config = dict(
    num_hidden_layers=12,
    hidden_size=224,
    num_attention_heads=4,
    num_key_value_heads=4,
    head_dim=64,
    intermediate_size=576,
    vocab_size=1024,
    hidden_act='swiglu',
    norm='rmsnorm',
    norm_place='pre',
    norm_eps=1e-05,
    positions='rope',
    rope_theta=10000.0,
    rope_fraction=1.0,
    qk_norm=False,
    attn_scale=0.125,
    bias='none',
    tie_word_embeddings=False,
    parallel_block=False,
    init='uniform',
    init_std_qkv=0.0419,
    init_std_o=0.0,
    init_std_up=0.0419,
    init_std_down=0.0,
    optimizer='adam_variant',
    learning_rate=0.00109,
    beta1=0.9,
    weight_decay=0.27,
    lr_head=0.00962,
    warmup_steps=301,
    schedule='wsd',
    decay_fraction=0.661,
    decay_shape='linear',
    final_lr_fraction=0.0,
    batch_tokens=32768,
    max_seq_len=768,
    doc_mask=True,
    z_loss=1e-05,
    train_tokens=331700000,
    max_steps=10123,
    dataset='wikipedia_en',
)
Each number is 128 + 24 x the weight over the matrix's rms, rounded and kept within 0 to 255. Layers, rows and columns count from 0. Numbers have three digits each.

# layer 9 attention value, 256x224, rms 0.0459, rows 226-255, columns 112-167
068166078132095148130136134072142131123100100122122130101070123158101106114154133141140128144113132116133122177089069113125131139136162135136145093161098145088112121142
108091105131128128133091130166122128154156150153077146182108113135112103122117089158130121135100114135138181130121099120166115125103145152174080108139149135097159107133
165137113144158122132092118135118134144107147113107190110125100163143138150136159136116067115137110056104124158123138156128121110126178139126183145108163120082140112097
180125118148080158117108104081152092151152129098111092096086137115120145105142123130155116141131132118117143144144165125189120119087114156160114134127176099128115089146
131113088164175157101171117138085151128135106169125127191112137174156106125180084118115104165127123155114102148151098153124129092146151115133098102108164110135145179131
124115140128105134122127159092132146153126140144107116162130141116160119121137107157155110135115123124130103125155098096119132108171136108127134187181162130093142097139
103154081099126129099129130100167176143097142114123136106127137156185092112192153140127123083145132198109135128157125111108142132103124116180119100108170118134112124132
155132139126162134127129131106138129093133150155170161097052140158119089147092106129144117133124114139169222138166081130139145110072102097111135163143068123121129128105
147184113109158130093148111126147122104122129112123141097096097112185115143128105157141081142138113142151102173121157132152124106109118112101145097100105111114079121093
215149082159132117145150141189176100146177135140101157156172112134121114130133124121109086129110109137095132140146135139120117135121132100190125153118131107174146109105
096092100117105113103127124140123089104128158118143117090157130077133140115114151161150110162126122108135165166089086096167130109085127152125141114130122129148127117144
100108134153139160076088131113095149092156092119128081170179168074109130143178151150134103162124140116150182170173114115091119083141111135153087122179089136111157106113
192120132086128132135146092132069181127061149138134115141107112113121146118146117144163094135135105085120170136155116165122122136131121149151128152115156130162153122117
081107051142139123126164122088083126135142170073152144088129131091136143114141075131149095121127158089112076109111100128117140135126158104088104115117136141115146147119
126154084133111188118117088114158100096088102128129121112152048124155136123083119137103118098126128083123128124126162118152138151126136157149126160144122100106127090091
123161132124102145120136111088124138126144136130163092137139115092130127142166136170115059158136122135116182121093062122130117127162136161144110115107136143157100143127
112127109101134134090135159165116109064114171083140133201086150142143112139113166118135144153130110145170092117090132098131114145127131112130152103162096142083152145088
120140133133138061155138141192175162103151131135143103071093112138110090128173106116131119128144130153123134147120134147132131153142115154118196098162118130116134130072
092113153143175138169111122161113065144101071160140070092145132095133153122131117125134136119112117133131151144145106172170125168124119094140124122143154078159119146113
118119114115131115080197101112191104142135114142148128078140117104129097125147116118119126158128148137088152128140155128113135138128109092123140103158174089137088167160
132137139126103096144133130139127136132101127162121184113121099189149092143142169121155119113156152130134140133143155160171143138169140157065149133151108143105140160162
103139123129104149113102118171138149156146107167106118117139112092150120146101145113108131145122130104091155132155100113126136150091162127145136154101098132153139134108
121115113142100137172164112111144142091138137127199098061092148089103126102130118149138154108114125167109105126148086136125139121141086121119104136142095110122135109152
159129121119148136104130183154107152119114157116156155154148144139122137123115176095071123123121136110142081127137121114106138127128132129108099145138123147167140125122
121139153136109102156121118129151152128129165131096135154148182126135100136133099119107121118123128129169105073150142160169138144126117157162105116140075134119105097161
152119147129112092162127138111121136121102138098105145126081112132084128134158137103131100168143129116099089088116095147146119101119088145190145173128201162133149122196
117126175104125094170084134143131156173143155147136125132078106110124116126152161121112135098146120076211089103138124151149128118136075083121142132117120128108108166095
132132159124079123095184129073101110102110143095083156136083114129142141099098159106084100123149133135101153061163131148117126114120149144119134097144142118140106131106
122126144120148173146128133167101068118133121155155091133154093137188102153126097123176145129136123135132124107134116141089138142115185078057085129144139159117139161154
144122090146126087143117117167140112109088157142125144106148069107128136121129067144128155149134119092121199149110191108090139137149137108138090129124085140127124113114
# layer 9 attention output (transposed), 256x224, rms 0.049, rows 226-255, columns 112-167
139116150131122147135111114151100129148139122136138122107148192109114163148132087073107156135119141164111125142114080165101055090107136094131123133165120107162153116128
132183179110160159122114091120113125112122136119150137121139167123190172142167167104132157143112127151138140156108137110136182080099124120124091089150130096134137102133
134169104113147112127161137134109106142121113125115127157119154135118127120133127114122154146074120140117107127140171132137088144140132095146117104138124132147116104143
088142194084179136115124140164137161121076132113131152182140121130137057168072117116138120099095180137131138140100129131132152075121104126148148161117192147139118124115
114135086138119105123155145152091117124111121087144114115172130106179150111074132122105162160088137113142090105089124094138113143139117141140142144108102145105146127125
132135139160112117152154121155144122111127140095162120100125123134119104106144137109120124160122139155134145124109108192122136117128097152146130141115142164089086147105
139145136165127120126136140102156143167173156124108131150163132141125153152063163111151116136136101088151129112151128128116154085132105159110105119108161157115111165158
143135154126109115104120139124071141172140130122150118137169136137116138110131131083119131111073132156154088126094155083108057100138155144100119104180137148136126128132
139090104190135110149110134126134153131144153110181160118143098158099114135118094111150168130090143122149144142138134123119084150124116100135154149142133173115143116110
099145173111167117141133185113102104156086126098138105143118154129097148171090116160122127184143117134191110128123151109152114092127120147127116118108151164092082125162
145162109140121116111147095120143137125133116113132145114126079129111103134126134121105167132097127106171103127121119114145122188183109095124102156126106114105139091169
185153130163106108141154111072154084169097143095085119108143125165123134099096109129155132119108101106081093090153118094133145130138197126179134129137130149111145173145
097157131084154084096118137146134105087197127125117072155130092140124123152130139152116108147109155158127125147109135089157163133089136114104133117139156161132140109100
107126114112143143140132114136123137180178140165129140130122142102111132123191087095113135129098137142121139142142144159139104171129098112181114107117155134119150156085
119114077126160153104126087112125151110123155112164143105132097183129102133135146109138098131116143132126103135116144098127108097114133173144100107113118133184123134152
176129131147164107145094139152161121124103109125101121099110097115148145142134097118127100078137091121115122146111156097105161091107090128107127098144168138113126112153
160102127172115125125140097131153139142155141147132144108153123145151152101121140112119139128147121114123149191147149134154170105130129124191166119087148140129109138139
153117141118122131109136123144112137130131177121123140104133152137163151123088140090122126150185118141132119082110135101135176128143096074127093133105106109153173118156
118151142122130129073163101131160192151113133121154106136151132120102137140146160120138092130156142144128084160109117110109148172130110144139175138190119158115155110114
103133161196138143141124116178138132161111176109101107131109103150125128145137130150139090125148088129144160081141117158114087136116113130109113137131144122135160122128
180134112100127099138112111119085143130135170150142156130152144082148140118092143127121123120111090100114102168108121145132128118127140122110143101155143076122175123090
207114092090114130103130156151163124102157098134153127131103117130095146158138110126135108193152156103138142082104116147154106109112115117164114094136194121099148144169
127101127136121104102134130108117112097107124140068146154094172108170124117181188099146147152122150147131167138128114110089174145152113135091157140066116131108131153156
143102111110131171152155140096143125169109134132096122127136132141132088159129108133106113159156124106092145103097118130122131139131109072168147095137112160118102145104
170113145133134115141119111123125144119155082102165125155136124137151099099121139113126158133158123134158099163131121109103123135141154135140163093122156125116109097136
103112118163144099123123115135093138111122159113087137152127184111153107121157116117141136053124169116097142103102164152128113159096138059126126104136105120095097157119
191117101123117163133125166133133155146157115097145122175122091140110132125162143107155129139164171119097116144157151090136139116129177154076089136114151108142165150138
102112107122116091109128121108145147141107156138122144117150123128111113112150151139080105110160131067115128166119106166131162130115149157110092133119144106162140143143
119152152189068136106113152124126135143123150102151124112116105127118140126109179129132117102115105164103143119134125132156099126166116168134130143130110125144153083132
102203162191154129124178089126105137156138138147113165167121175161089185137143181175148113127127137128146135139100115129152126108111111144130098166121148091154142094108
# layer 9 MLP gate, 576x224, rms 0.0432, rows 0-61, columns 112-167
194125137144087105124193165103115112125148137145106153140112132114127146175138139137117126148106148129147133146102127130137152080154128133097125155144111123151131118142
129129151085099135172126156089098132120165136120113128171136082138136129129135125162151165098147108122113131148119131146096151144113144139082077120120113133124135158134
147135126114152139130172180146140154156147122132121085133086127101109151076066116111069108111117110110110117174158148118131175095128124121127145162156113129128167154107
131126112200143136127104124118158104132111100093162137167089156085107147096146099170092083139152146127155089133149122120134172149100114116143111118162084167103129116127
138144114114135149128095134135158176111091114136111114142121122145150135116123101134138127157180135137187079109072146168133121146132100143111100131129133153100137083154
140112109110104114100106129164138129096134129103089106123164108098175128120111123095090109130109171115119130146141136132120123105126188097155120162128165092088096135115
125165088151152113139180198129113132130161174120132111171139106085150101146136087078164126110143092138120169098125119099161163173100142098091135138114145120093114125154
110136119106118164142129131129108103110096178159115137121154112103116151148112153131084123126140150113140124068135162151140161121117116142062117116091151134096134097124
118152082149102106152126159120103124156126149103111118131163106152124142138143085139154124111094104134114109136129093155115128087092140143139128162113105131088121153146
130104127153125081094179117179137156120146108138168123093140104100113102103086065143123120117072130126165159141133113114121140138136103131086096094168153109162152119116
185110109147126165116129133136119164113135130115172105141119128113129142110112112107085163141108129141132145119123142135173134114133152160114106117133093112099117127125
147105098133151137186139148108173137139142123147087117135107101101101144132167121160119116121128142121126160091153143108086150126103128139151101108087119094088077184160
152106129147137110169136178117123121101164128139064131142120125127154157132110106149092125122119103120136125125194135144150119163144103161131109142129118140125099127168
131123114089148102104116135161131115108147132144129146116169115160140152126098146092091160120134149118128134142133122147081104122133102130159140144139122113099118120210
106095101101119138069154125116126102152135123145137051118114100116136116157166112125122136142105104118105166141146105133122167117128126096114131114098107178110083074110
131143105102154091157159169098148072156117110148147123132216078160132107102142121121133162154129124132096157131112122130113126139108105114161134146113108163136096138112
111126136127155096104143115088131127123112091133145138156113150121172136112117143147121101178114121125140102069153109160179135164153131093147122116099154138075097134086
125136117069159157155163158128147145126090080132106155156151065114160137129147049152109098196138078126094108110082120126120169136098138119108150174127132098151138093081
139152122126110131119121099091114137164119139143119094108152114141113107106132104140133130126136135134063138125100147129094125117103116123119143162147103089120160154111
180139078100093119154131144127090127126175117197140120096118085134130188127123075150144139125130147117177095109129162129106149106135108147099157131118128106097125146137
110140131110172114126125116146168160109114112129116105134117131110129096150147110143131167121159200116136133148158142105088140122113131141129137130129126162132139143097
133113067115169070110150128113100135159142150137125147122126104125118111149132123107142164127128127144163124125131132176113139097162088109124170156154110115154143165124
114110137122165068104089135132104138156128112128120144131129110125153113146115157159087119159133113146119123109101148144077158167126124114091120090138155140143107159142
153096112137120129144128144115162062126126114121177112085150115117139158142165099160168150163091115157154126118100138120155108102071079120140095144116127074134096145116
161131156163094092105143138169145114107121073132088121115125123125104142100111141154129137145146078129082148122127096126115135144134115173117137130129110156091153139146
154146116174097165129153108141197115117104154165129115130146134148146114119109123128146150173115213116144130085117123118122142089110163127076078106186091147085124142113
141165162103137163169136149104139114119149129132130165129106134119117127135133131151095133158117136145133151125123159124133115137128103128128098121126115136116100113081
140116153139144143146098125137166145152116103085141119161130145103130146137132161190151109145136120096150107104137132117081157114099124112100102139147130143145089132171
135129098160110152179115119186111096168115143141095098101126130117127107116110103130122122149096117105134116136170148156155134093122176171125157166116089143094156111080
144150122131135123112127110148122151128105128142137123120164111109112139134126122165128101124115109104112110150130144124144177171103098120125132163074134109166127123152
096147086079132162162162097093146123141176141104125101094117121132175087140071119114121123140097139077141173112151109153096153103115109124129107101145063120117117125156
153166158119104133139147168118127171169109129147140123120128132099131116120126109140073115084090115130110122108136149151114177148131110127145126153145111111114148115141
165122116103152096127156134132153119101164114124135116115139140166106127119092072122116150146153124171148097099129088121141126134103112129076119104113110129144114176089
150115141122104162171189124099123110126179098148133114104147102120144109127128172126142140109117134128101125101098216132094139126148077106111095096142141136119116089106
117101131142078158142106140140128138105117089110201108154094086150138132153089151159133125132147116095112094114139121075127147083089135182141103121094107135095101137117
105132158100084136196144126116167082123139128102122122115110091109143096138130140124138117115075161116093129131130122101147151097217120154160124192098132142115141132113
094091111144097130114139106132136139127116139153100132141115075132108118142122120148137148147108128068128114149133125098135119096145159139122095148135081111105118160112
137137166109166128144141165111164170108135119139086089112117141075129093106153129146137144168136116137152085090138122151115171149075091111145123156117112153107113128112
132122120150145156140146130147124145137138129157108124152141105082106131136156158168119126115062136064125115114131079128129173145102117117147162147084127106117164153102
142124105143082137125114110154129105141118125141140103138152123155098108122136154096100096147124094152094108128127119146121151104144105165141096147109098133086113116122
122120070119109129147153140151110132142089114122165134100130133141123141121127119107150141118105145083108126150160066127087158118083111124145081115170120126171117144120
109145102062133110182169149128127095095140113086164150114140159098176108105121145153142121155137137126167135091130117131107133105133120108110139164093089117141145129115
177141117115122129112133124102167109111133148114126089175136140112153122144155125119111136124084117129148160112158149156116151130118139157154131157113165090131124112162
141138105136153131118136161154161170136149152123100120063172095125126168136087098110135082142123093145167099126108110123095179131104120109129120071147136133118114113090
152135138189101127157160131143111139128143084170100128128106135161128151127144140113120125118139143108156116100169144155106137127132144162135062106099138138131145108148
155126112080125142155140124167154170112148065151113164114156125134134121135097107153115093138147142162150108130141107153124153175124162102107150120103126128126115118122
119142106144121116150151136140134127116097101201119106132130140140167110148120159121146180105112101129125126163152123112161130116128160097081066084117096191137125132146
131134122142139167138152142118131088130119110115124080125132129104141119134118145145146131105111112139088114100130182134143149113089131142142162142131118113083159143145
156081145084131129154143089159172130111158143122109122095170099107100117154144133137163122141019134097138145121108132146121178141136181132140095151134106140116145150124
132156102080098151129144121147129145138134149147114146158162085112134078196113141120077150102132154095127128118146100110149141147127073134100061123139120123093100150171
108148126173121126166151091147130123087169154138137122137114125142138119129116155136129128141156102122125158102130103100092151148073071145145118144158115095126131123128
132135140142089169133150127137115130145153138110123129151104139113132118105114108120063121124121158146116160141183129127142133110133158114110106101161117108121123162133
133107126084157097156106132102084111144131121134109126140159103107107131122088160108132142135144119121110110143112106151158167171083113165131131116112114139145123117074
125135098143149106117148177105132119092089129145113091105133124145164185137147166163103111150119127125112113098156183145142156158108149133125109117113141111112061089180
131157079127092110110159093151116131127180123138084161128120089116163116084130111163115166091140148084150097124128122161108120154118154083127103114131114120132135087170
082107155148087150095136093102087129133152109094111129110130132129172133149146114064144129167160131192138116098141138152136130146113150119162108137139121137119140127155
125091121164160138145152173166124147107156101168126104116165147128144118146154124128112087136112062117131140130112185117105162150140115138128136105122110128093104101100
125159107149117096138154123076155117163136130129157129114092134128134146135144138152080125147138108135094120090141166111164137110134146118085122172091111128084107108147
126159160117106162188122133119130111145139120130162121085140107128129167124109121112119129104115102122115121119141114113116134154133109088121123151148152120109105149156
166158104125120098148125122147151140077139125154121107142110096136128107132156130132142127065145122110097107142148131156121146119150130104137135173123136160134114135123
156076127090159155139130139118123140131114104151111158122125090151103135135176086143150147103077146142169141128106121131113177124156150120102122124115157098156110166170
108128085174173129115123182137161179113146117117093150149135076111156142136130081115168128132115172103110154122160065150190127109133137152146100143100144105111090116111
# layer 9 MLP up, 576x224, rms 0.0436, rows 0-60, columns 112-167
095139141124136097106153147151154136123156141146052108113108126097138152126102123154141139125149149145168185085157075090108134177161140172111145124104134125134141123151
091118131103099103123132150110107119162151096082154118133102131111131115122132120145145122136112099126081127154166155138171126166102131128107129138109144127140173099132
108097092101136150088152137145106125090138105125134091140168127149112129085129126138164101170080093155136116136104140160133140161121137106061096158151123130104137102146
118142158120105109158142134105152129135075158159161124112081130126145150168121086154117113091126151131122129131152110150108118102106072121143206117118124133150131171098
173140106100125111111141149073159086133175157109148130104099125142150096123139111132090117089101109118126143134145132150125155097112126099155157099131100140146147111114
103143136122146130113097133118103085112150118154103124124152118114133119132082123129098155159131150138141129109110127129148116116173151126135147139112092134151115151112
119164146109111096090130101117097161078116129166101134089154145119105125179170108126123131185128150111136125140140125140068153174130124175173080116152106111156113153149
128092116125161114125135141103113145103113133147140133134119151070143125145108134132123092109107141132113125094116156094143119086168154181168136138159117154155114107120
113155148128141144195148122130123198125133108127171108118112142129133129079123160164093126104152157122137101146141140180088132145131134157162189115149082150124184081137
156106130156125131110163112158129164102150172164109140145115142117108084131114145151074115148109127183148146134176119117122135141150135152111097110063131108113167112155
131115121133136137112109131121119151106137113139141140103166112111161134104146123134086093093156132114164079128169137140178155144131145105155125100101152141103124168132
151108127154135115144139134103179169198139142146104132141055118162091149127130100137079105139132126144152107127134119144113140114164122111119153132111086100073116149140
163116120125136148136156135104167152127132133119165151116100127126156152104126138132127134143143122087127121104121140135138135145150078091112182091135093121163107127106
141133092141116145120126102125139142111151159106098105128107120142150118094154134118129077156106139141111151145124119114166112118161138133108098122129126136086115132133
082108118141181150113111102152169125119160119111173113101175111153150101113144130112127129135128145093123087115068123133104117143123135142112146122136064146149138114141
124149161132124126147121143146110091134104190118121154095125099139122110101143110142126145101148172129112150099123111144120161151131160107156185149070137160096150150137
160174102107151111126108124130108126144121172117116142115158141131138168154105124139107155174127117100134148173175110099106148132120151163124164115142135123183158111101
138134159130111106155142135107160124158170170105106119117134154147178171137107139111120113118118101152147143125142113101128123129084133096141127115118103113126158111129
110101155133130101134132169143139147139118094129122168147151172070120111127125100123101172161115116116165104112126127129097121129133110165134134114161099102154114133122
125123125123079106084073109140154160126102148156148143074138146103155114116111134126159151136152136168109126116173129150155099103124108098112155104170151100099131143087
147129151124125121119112109100140109096139113148146109100133131133135088115159145142138100138160179109137104132082180124109108120123153138121121106109122120141157103095
125131102143133138130136151099152134127150130160132124169139166139135145105150100159130148162160103098126108169146142050102122117082158132133141113110143104133093077148
172170115117135145136143113115101109182161136134122140167158091109160155129144108131094107170155135130122130140175162136135106118158092090166165155120120109110093102132
149115111174122168105116156077112146162095150137154136077139125121116105138115122124127149148128175106093076139124125159157130133155149149124103126092127148124157159135
118146123116115142068133156129163169155088155120134178104111130096175167139166098144165137114138126129145165169137154153127127145028114076128166147086088106162140149143
145144117111160150133115104123132122123106134086108123120119131163129126123110074136174113130162105134139106135132141121102119138102144087141156112158153109111106119129
151153142108130113152125144106116086101140122138137177119152120152107129135128145178118182115154125115168157141081175125091116151133141140129094133066124130129089101142
104149105090130095107155135146105148137107130094143146110156094125141138145149103119159124095164120110170146131121154141138126139146146130146143155156139093154126102101
122154128140133117138116164107074127145103110129133151128156147098188103157164144123124136116086128155124119135127100141137138102067116168079140129132118106119162096167
162131131154116160079104124126129153150099145115099111117146158154127160131099126122128063108137141196152119131122126148100153169129115084112165108131124135114134140152
113157125104183121111139131119160133120162149118094111145116104143103106177156140147127161118123118120130148116110146150129099156078135163107115138142091096096159123096
127159091126174101138131140144152162165128122125093139133123107157133146150153110121117113116144147159094144114160103104134140154131135128092163122150115113130125149134
131133116147165105137095130159150149134154150092134121117100107110122138170069163122144150141100132153079091165073155152136145107160101097140130106104123140145136123059
132086132120132120103117105142125140121132131140090080126113127104098133133123104122111155088113150102131091157100090179122149122168135105122147147187128134155131173153
107096120176185113128137111117153127136191120098130160137131159129107122110132095096178093122151131121107115137134119132087126128187142141104083129142158104124120112104
154155140120138124100132081100122112095109133122127160130116144111093139117132166144126157136164104123107118149109090136161119169136133106094124150127113149113074098170
143152132147165144146104131096129122186153142166160086152130129096144130129171139136133135100135154103143165139140121119162166144075144126130144132119105144150124109088
122113113137128140169132138119090141167161132131131128109103143137170132114110124146121097110121132130097145137125124138112160119154198168101135137113141124107091148191
108094126125121110133107100125120125113120142133158128110097147135090111137140149118173129125151105090100153141165151104155141152094099122130104122088155099114141125087
117101155147132138130109124113136119099124124155145106107079132163166147166144121112140122181118149145111084145142128086156131157150173143117140138127102101144115118101
131134111130161123100182130088110146087152102091142119127137074101131180141149134142160083127089119082128130141102124131126145129165085061082108068073168070166117135143
103175138110124167102128174171110132115099142110113122129156172143097142152168145120094119193113111117150152162110141130082150105102126125150093134127110133137144162096
122093119127119150205143151133112110133139154104144168122110127115124101104185104121104159136169102119112136122147115096153111121100115093115131139151164161111145160115
104123089126089125112061152135145157106155099138114152150099126118132145113085106105165127115131157125132113190152154123121139170130149100124157149157127122109120178136
143107125139129097173173135141107115145154129129123114142154164169090156106116195158101099120123128154120097139176136100110162091135152153151125119141116092166109125151
145120120122104113124120117160151152150136165096105144129145122121119125140119114121122112161105100108110109113114165153163148122115122115103121156136099153116114120117
142162133123132078073126133137095132143152120098186104096119108107130137142105113156160140131170163117145134146098164177070138106122120105121143171153159104103128178171
120134136153112116145139159090150146139138113144137131152119149119097147127152135118138104128141111102132155169114170134115146134084140106120127116106100136096164150125
143106156129121144155139118156133123140138149094100124094150136142120156122144174087139112151125150187090119111150158126126113112136136111148095121068111132082115124166
107111120131161118111139133109120095145138113101114128114169154161145139113077096077127140122093094168145134121099114124157132111123135121105154152107188081131134112147
103127111123121128118153093160144097109071118124103092094137152109153133131137089078102169081089081122139086134160133163136143129113094125124118076147164116105112101089
157116127102122162154138121161107146114137105121099111125147145124144109112122098159149089151085092111130165121132139141154154152121175149146143113130128106103121113132
107137119117134095164134151155129126165162142172114114111128118120136130086110117135142138126145121112149116113099094140134133101093096129111135200127095107122118128137
171129112087137136136134133145138126114108135160153083135097075146097114104132150106162099140154140145164137126192123142149126149107105119133130120119192155117125118124
112143091149156146144133178147122100124172127132131135154144163121112097148127090138137149152143138154159118099132156108141103144131136161113177140124117123102138103133
128137136117091133114122140135132114114127166132135126112126106161137165062134135160111161115118147125137154153119122094133108142163120159117145110142159151154104147137
122135108128103083117120135170117142104070157157156110121128184118138100165110202124098184115167100098149111162171121112137113140129098160122159106125143143113125153125
171150072166139169125147099116154145105107104110151151102155154164102202135095153113156118122090130154117138119157135091102126139144125122144109117125104128106118145089
161125117152110156115101134151153143132126108136125126148149124164170114084159182125123113141151136121081148147144111172150115110135099174110082135094148118114056107144
097148167138100126162107113164085168096134106178107127160120123079133142102187105177134094180098128095124146148153131124091108135131097105118150101134147100147140140148
165147102167102113100118211177136121149180132105127130134078121151126138141138095141110095108109111119164145078137197150156172127116108139142144104136124171091123120097
# layer 9 MLP down (transposed), 576x224, rms 0.0426, rows 0-60, columns 112-167
161070170150124123114075124104116103097110134098129124132118149157148149141148092122122126114131114126137149104203108111145127097123138148169135125158156124118102152102
145108172120111120090133108139103150117109144170110117104093139102129113110139078151161130107139142127118140146106118126156162139152154091102163111139108130126131125107
160106112123128113126100149103078112111136139136139101117133114123099108110096119116147136137165125156111136123152133115144161128122105171135147154129115056127165174148
124173091094111144133148125121128133124167104095121097122110151151123113116077122083088093201150094130143126142125166161191153170119136182143115147121091159118133140173
145110092141134159165133099157138134114123149127136143147115125123136120143122145128121111073159144152138143143106122147128155116111103096138154151111142128139141123065
146146128157134146132127129140144115170172116117147115150127167151117133116117151098037093108164071140115148118119163107126118118139142109111113162159134113125093102140
155147167144113100140133149107115100126156158129138100139093129139155102170146146094149134100190118116146168089163158088145113122147104173123112118111153210105132140111
097165160124139141119173155108099115145101156106128142133117090058114111090152110162115129107137122118122145150129119143086077108123118142088096106120111097123154110121
128134143144129110158134127069133143152141142105102095103162148146113130123156116118152130080089161149160138099079112167125121166132130155135128123158104137096145137125
136136130089143148127151115097089151160113083117088113147104128136096156141109108088129113114130110112117122112125093140156136180125095148098127138142155138157123134134
092157138144111108114139126123155147118118156099178092135131108140096101143145095119041143133097146101129153148122158149131111129114114132136154126092110091129134120127
121112102185126109090098136102139135141130143149102143107111115134112166140139136140070179123134141142153107139091117169141105112141137164132140140133115146109105129126
118135161153114133163131127169152126148114122092120128136129126122174116095136097108099137059095126138138092113097131139095085139115160136114108120186109138120152104194
120117171161135140152142130165129131134120067176163151182152165125112092128160099147110122115138105127124138139120177138114141163093099135144112117110128116156133120111
092104057152130177123130127102143111138094129118143132130130096113100137109142143148149108132141132164071094161148089152152111088176109117122106164146099107103193135130
107175172144149104132164145149121129103148092112137166128122101151130131082129178133124062122128107134140112142098118086145153134136062148099132165144139192126153154124
131117129145138106144173118122122128104109108100132114129135154131134110106138096169155124138120154113138124121147129125132115163159130122119097121140136157124084098160
108100114109162124120185159094104113135108132112086146117079124126109176115129120114095133148137103139144196147101123153114154144121113124127130148156135109086141094122
137143097135131156164138111126163103149111150151121099162112139126128130098154091105098121178142153129154131125159149119111143106125154152104105143174114130098141104116
111197136116130119126132137111145150125097124121119113141076163115111127124116168139149101087144085155126118102117204129137154131133105108126161113148158074121097109169
129122140141121161104143147139130123094112160100093142154111138124127172159143125111111123113088069135161118123145117139162158129173124072131129098131098106160123086121
160113143069147143084135171191165114095147111128133120140120123086120144107103106110118115118128167111129083056133111114114103112114090127183109126108131137131105108129
097134135108112145088115147130104114094124123130112172112140103183143155148138150082115150115095117122112127172086138128121115173114125143132111146114141134142117114118
132115139112113112106130170113121139144150101195142114153157132148106105134119110100146171120165143085085133124144161145092165091134126127125128098128156099152136151131
136142120112127163157103152131092122101161124107158120098109108128128104121117117107140091102151119116107129131124116132137119135121126135115150157143100085133124135154
110146146128105152134110162160127121148118133151103102184111143097129120117150188168078126157103079105158128128160159141123105133118192119120134119090130126115156167100
115128114189090108113101146094107111144134119126127132149137104067145143159127155143149166143075177155120140113145150165144115127119169151162143110116142124096114104142
134144119162121101138147133120110122101126175100097125142094124099140122100102077119148156112114126089099136170146161143108097114136114111110137144133116117091123154152
097137145097100118056130119110075145127161117125120120125130125116101123143151095155121089148126149119131126154113094140137116159111120111131152139165124112167133122130
147113124153099103119076119096140110105145128108126138154108119115158171131129124128132094116161156132149132148115137079119104156123162160140125126079123189105134153157
140123126156129198138140094124122156129129146146134147160099153147106126178146109151103143145084100127093172108127135150115122136069119093171153102101124118144123124113
122114129123134137086100148148141099156112122161149134128133104111129134128121154126117169148139124142133109144113146158151146143131111152169151162129139118081128151112
094128118143116099105164129125121137168126093113155126098118100135113127137111143137116090126191128109161122074093079121106102133112119134135125137127118129143154132113
175176140173128120154145133146080139131133132100077155139138125114179120117132113082115150136102138129112116137147120125088113132162133108130153159118123095139119155141
112107102133115128132083126133130122198119099140130155133111120115143171124106162141123133119113164135117133073117104104172138134141144097103121168111123156146100112102
079128132118116158106114111120157138111174111115100092117152128135113085093173126187167083145110124097177121150113097135149134131135101137136112134172145171192100117077
151172133112110135113143164126101125143147129121133150109126132116206130120151117106109104182118141110167065083077080093109140127141128135148143165116136138115127157150
150128132112147085155155126122133124154120101147141101124130101117144178151152196149137141126133121137147145123154064143127131106130118080139130143164088119101168044109
117154134140118131116143142114167127110160106106097142139171123080133145102080159100127172112147110135161123113118151115081113161143132150112149118132129153142102158159
105132130127134097097097105157161149158125110112115118135125138143124105122120122112142089133139081132127144094131139150125123126120139143134130115127148163124115140150
103153125123127123155152142128102152117106152120140140086139095129153134138105109128130095181150114094180086152164142144135083133150138087106124171169131120111146141137
120078119151092157141137144109162151139131111099087180132117130111111166173145135126110155156148124108136135154170085117157137125115123198161096115120113100143128149192
086094141124099136163152156135134121079138144156109157125140122113105083119162141102085114148156124101115088110109098134149117151120097102089117129170117130161106127121
131141156119127139139094105111142141150153192172108137135119077135180156170109112125092128168106125123115142152139142109155144146128156122145106174077127137139104081168
136149086081120112156112103159114133117123096143128125117128122133110158119149175124127143085144142101139087175126154157138143092173107116119110146143092154140126078108
136205165134118170077110166131149121121122124148140164152138114112151119098129114098120143139127119111107110123099145126111118155142140134100150152121131155169109124102
147157111119127106123164113143100141176132165168132134144135137117126130110123107102112114140156138143122128100124128114140101128134182128081076114091110144143101113154
166125145157188146110160165116131164120141100133139124130140147175107146108108104130161124161114132133119129141170091135135133118136072171096147171137182125130119107117
098166137130135055142148173120074132120087089167121115161148146097121090119100124112129114152119117115081150137100116127137092116089153108121148112100117149101126157083
114109076168157119108138134116128153114164155089146139120115152119112090137101110117145147113132174086114112131127112152175095122094138138159127115137110146104124188129
111059152127081119093124191137109137143163112069120169136169133110127123132143167148123159136150161161094108133116134125168128116134131101110107117106114075168126157134
124111150130130144107095115066122101130161152128117126143125150119122121143149105159099135093151136171089108118137122095106141135089146127144120122150131085106150149114
151152139128125106162085142068104163104150159112127087139118129132113131153171117110115191123135115103151144155141140111080143096080141130126112138129151085097107123143
194113142109120111117139139083113085125155164137157104117131120124124123124180113106129174108159137115085159106141150099139134080145107088100146115097148119103100104099
102154130133132127121138116122089111155147098120131111138171149121160156115161139118126097160089167181140130137124122129111119147117158129133147105123194180100134104089
120127149105139130166101149169137134132122139105097088108128120124149100100154122125146132126141114152113124122130155133144106127083146142111142123162147120154100076119
086133178087149164144121141128169118148118133139134178176164157091115117163137154130137130154133126162142119141176128162151146091177155136111141150119130125140159111137
098165153124132126171128148141092135136149131119147144081173134148151155106081146117124124118122103123109171130158115143114115142130145119111153132155135169093138091132
117124151117101153152150113126116140070099141137088121130149141106073140126142128127136108109128122142133137173133116117145148127162140105084117127063104070157107103129
121077127123127096111105119153156134132067103164170146125165164133126173112163137064148110128128128148121111126144144103123155126125135111116133134141164155162157143096
146131117119155153109143170170109129175141147127151129141136152168114169123152140088127113147081089107127143103116134148097161158171094101130061142167159113138090149138